From a checkpoint of a small transformer trained on Wikipedia.
Size: width 96, 3 heads of 32.
Architecture: biases, tied embeddings, attention and MLP in parallel.
Training: a variant of Muon for these matrices, 89M tokens.
Each number is 500 + 25 x the weight over its row's rms, rounded and kept within 0 to 999. Layers, rows and columns count from 0. Numbers have three digits each. The size before them is the row's rms in percent of the matrix's.

# layer 5 attention output, 96x96, rms 0.204, rows 0-56, columns 48-95
085:470473464472498499469494505492483493455483484502507498485486524517490529537531493461488541537507509506472465495483485523487447525523512470455457
089:488432536520514504501493494457506495463508504499529466465540489489477515517511523529505503505499477490519530511483522510499489524491527490468481
097:475494481528523490487457453476493509470472521517498507521447477489521482478484538522484512519487467469509521480503492477509509489485531509493505
121:507498506486518499475513509461444542495528481508451508529518525518496511485497497495469510528514465520505468497492487517500444500503492467484460
094:471540500498490475507496535539495526498545500477469496480483517500506482470478524433509491497481491500472467477503461471521503447475496478498483
104:509520545526468488509487552478496507531499475500527461497502485558509556537488473476496508493518525495501471479473507493509441525492473524488519
097:568512513466495471479513477481536501523510491472503530493498497510555507489457495526486479494496550498528493472557510483479506510493485489507529
099:505510487488506520532495483527470476505516478450505455496508510529518483511479515543524454512518455523493500524510507471535521494455488535511497
088:528479509462496498506469487484541504442490510497497524531450498483486470493497524515465471499457487551491509528510498448520481498531492501505524
078:501507477514485484466524507500527505528530495497495514492518531513535448532511514510517524483473512520482466510486480489482483492524490481523508
100:486487520551500474506471495544523504543536485531503485506511502485482527517495489520428504460481527518515497494491511488511488475504486456492515
096:487524509532533494454511498488464500503499543516524498483519494476506497497510527513497475495454513495498493478501478516483532481444517507517526
096:506510496530523493531470521485539517501521452494483515509557511518488505510503447505453475478487506484528497526514495517497490502465501501515482
130:507533501501487535499491469500490494508523474481505478536519497496499508520500461506539513472547488499532538526502488506485483514497440480509497
103:518515531526497499517473493488537518453486499530521476497530524493505499502543479531533500484501482473499523470524501515522486494478525524488497
107:524505522500492515511515483504553472513484497489476533514490499477525451480496514506466471502472496469501497483496482467480528472481522512510515
115:491475540521531501494515515529490513473528512477515469513501491508494517450489530478494523543465517502498481526468524498506488532483502508470486
103:475497521495471483515501516446524470498493494455506496481482536493492499512494503489497511496536480492489505483502513501488504508523519518514525
089:489523466490495500554501503498480490511515463535505522495512490527434479491512520489504487467527508494508477522497473512506496461527501466509487
108:490489520515459487542522492501529484497473514504511493496478497515460442487485491514491477498509477501488493496506515463504519539478500493532520
100:468486489474532471514496508496478505535504507475452516496500518530482505465460504491476501479465482523470477516527475475520518479512488467521510
096:460505487515495468495522497512495502471479498500477510501513495474505497515503537471474545494505490511536513514507519534512510479497507484504483
108:531467461489515461504466507505508486521483504510519483478478530487495579516482472486525489509482524492492533517517514496512507487513517520458438
096:494468519500482508489502491532472493530520514537489490498518499500476521502530519472534502483454477543529480495472523516510489526535499537508499
101:537422547535486496500496490491486503515486491525489511490525529492498477517495507496464476517484532497517481476461499523452486533489495510497509
092:544459495500488487507532505480479483511497491506475529535510522484485508508476497477497477514488505531495534484504512505492544538465503497515509
100:527537495471469464503516498468492480519460503485516529480494498506476503515474477504504512505515552523521496470534524501474465512484466531465507
113:498505477513483527495520505489506529547537547471523441475482482504517474496498534522486513499463524480510499495484503485474522510525529479493492
098:507505503517516478481477500522519532501464509531518492530497470483480510525508503490502486482492490515498525508509464521504531490505501545520477
102:539483534486543510502508517494466514470488505520499519498520456503475520526522529489497494523488507476495508463488506503495511505520504505472480
096:517517446474522535498494501493500509516490475475493502480488518538517481500481459489505511527513468518472534507527493480515491486501484473485526
089:489493492504471501478490527484534501506487535455517494461475483517514516517480505528508548493472501470516483505515552469501460492496510518489516
117:472506478508500506458511498497538488510479491460494520498550480486500496537524487518537512476490529492470530509472525482477491507524520504505507
086:493468523519520520534479515527511507498466532480469505483486512509497509471510500533469529508527503492494502496497473475504486509480517503544482
094:558456439526483484523485489506501488487478486503483525483493494496506456533539445495506479516490507524522495501485485502479515528496510466495478
097:505473514456470519505496503491472489474521525515530489487493489510489508510512511477531498515521515492487481475456544506466504513520473525506478
118:520516482515535501484481468486536459475489494468513512513481480483551467490531500539547503482517499457497514493487502459471525504454501527485521
089:527520509511504456487494491510495502493496511527522493505495529480505492467487519524538461514500523515514506500498506539527534455470500502485481
106:480493489465519506457499500504492528503498503493488497498491457501472467512504488490488461490486478516457475512498509496492492497519496451488494
110:461545506498494494535486494557463472501522468516463489501486488498475503473497497526499480483523503508464503535510458514549497515476488504521485
109:525502510504472547500462493544494523465491508479506501529488512502519500496494497503509543529512513487526457461488550490536513502529485527517545
102:510473555529488509521477522496499540485468545503517477503512508518471503519482514528462573521508492503514524493508509514491484523473499532530493
099:456486460505488502505503484499504514497552485497511457498495499535535540511521515495500524499533492490506466485493521484492516469506487510512472
105:468495483495506510540464521477456514545502471497472445495532515523511504526496496491554503516525513495512487506508504481511487498529475498507507
094:507512513469472483509569497509501508503516503505522551503518474525464501494503473458506486485488533507517490523498528515526497494529491457477498
091:495546487494461507507563493479494518515512489484467524517500489498496534516462471495529490489508524479518527498495499533488478504522466512482528
100:510488538478469525469470523459441489508488506514469499478512515519534534491540504505535532540496473510454493476499534488493516512516497491484473
093:471483519478516509491562529473506548483476501467482505464512508509506502514496462516466522501477491499476509518517514511481459515500502479495501
094:481500464504505492503505524500448497467505518503493463479491490515471496503490545502528533514517513503490532515511495506479516531482507504495480
096:503504500442528495481516491463462472525478508519565506513470505543511489476513561528484450512477465487494500488512489513489518520502546483533495
092:521464510488525508520456477515525501482509499475514530487517485477493532535498500504508492499550457521497491510519535472520505473515481528509521
121:493521472468469500477465549507489520508485495496476505462502529503535506506479517497502533508495513481483499478487467470499439467521485507497494
106:516480490494531464499522516538499480499461468522526531499494508493511480482489504502491464540479532487501492495508521496515524503467493460490496
098:561474521519505489494513485491474491475479491526525515515519516464533522492507469497460452499519482503493485522507527518469473498476484520469479
116:475520493508498489526521426515508503461507541505528515524518502476455494508551470504507503489496511511534507501470512508531479454482487489526503
111:459488461492527503516484488489527500522503475493537493462504527516467504498510482491496471493534494527504537498532529504504471500517510518507511
098:504480543517505501523491513503520503452498463500507482492496511476495444481486513571478487463504468518471497492510491517523574488491549499530496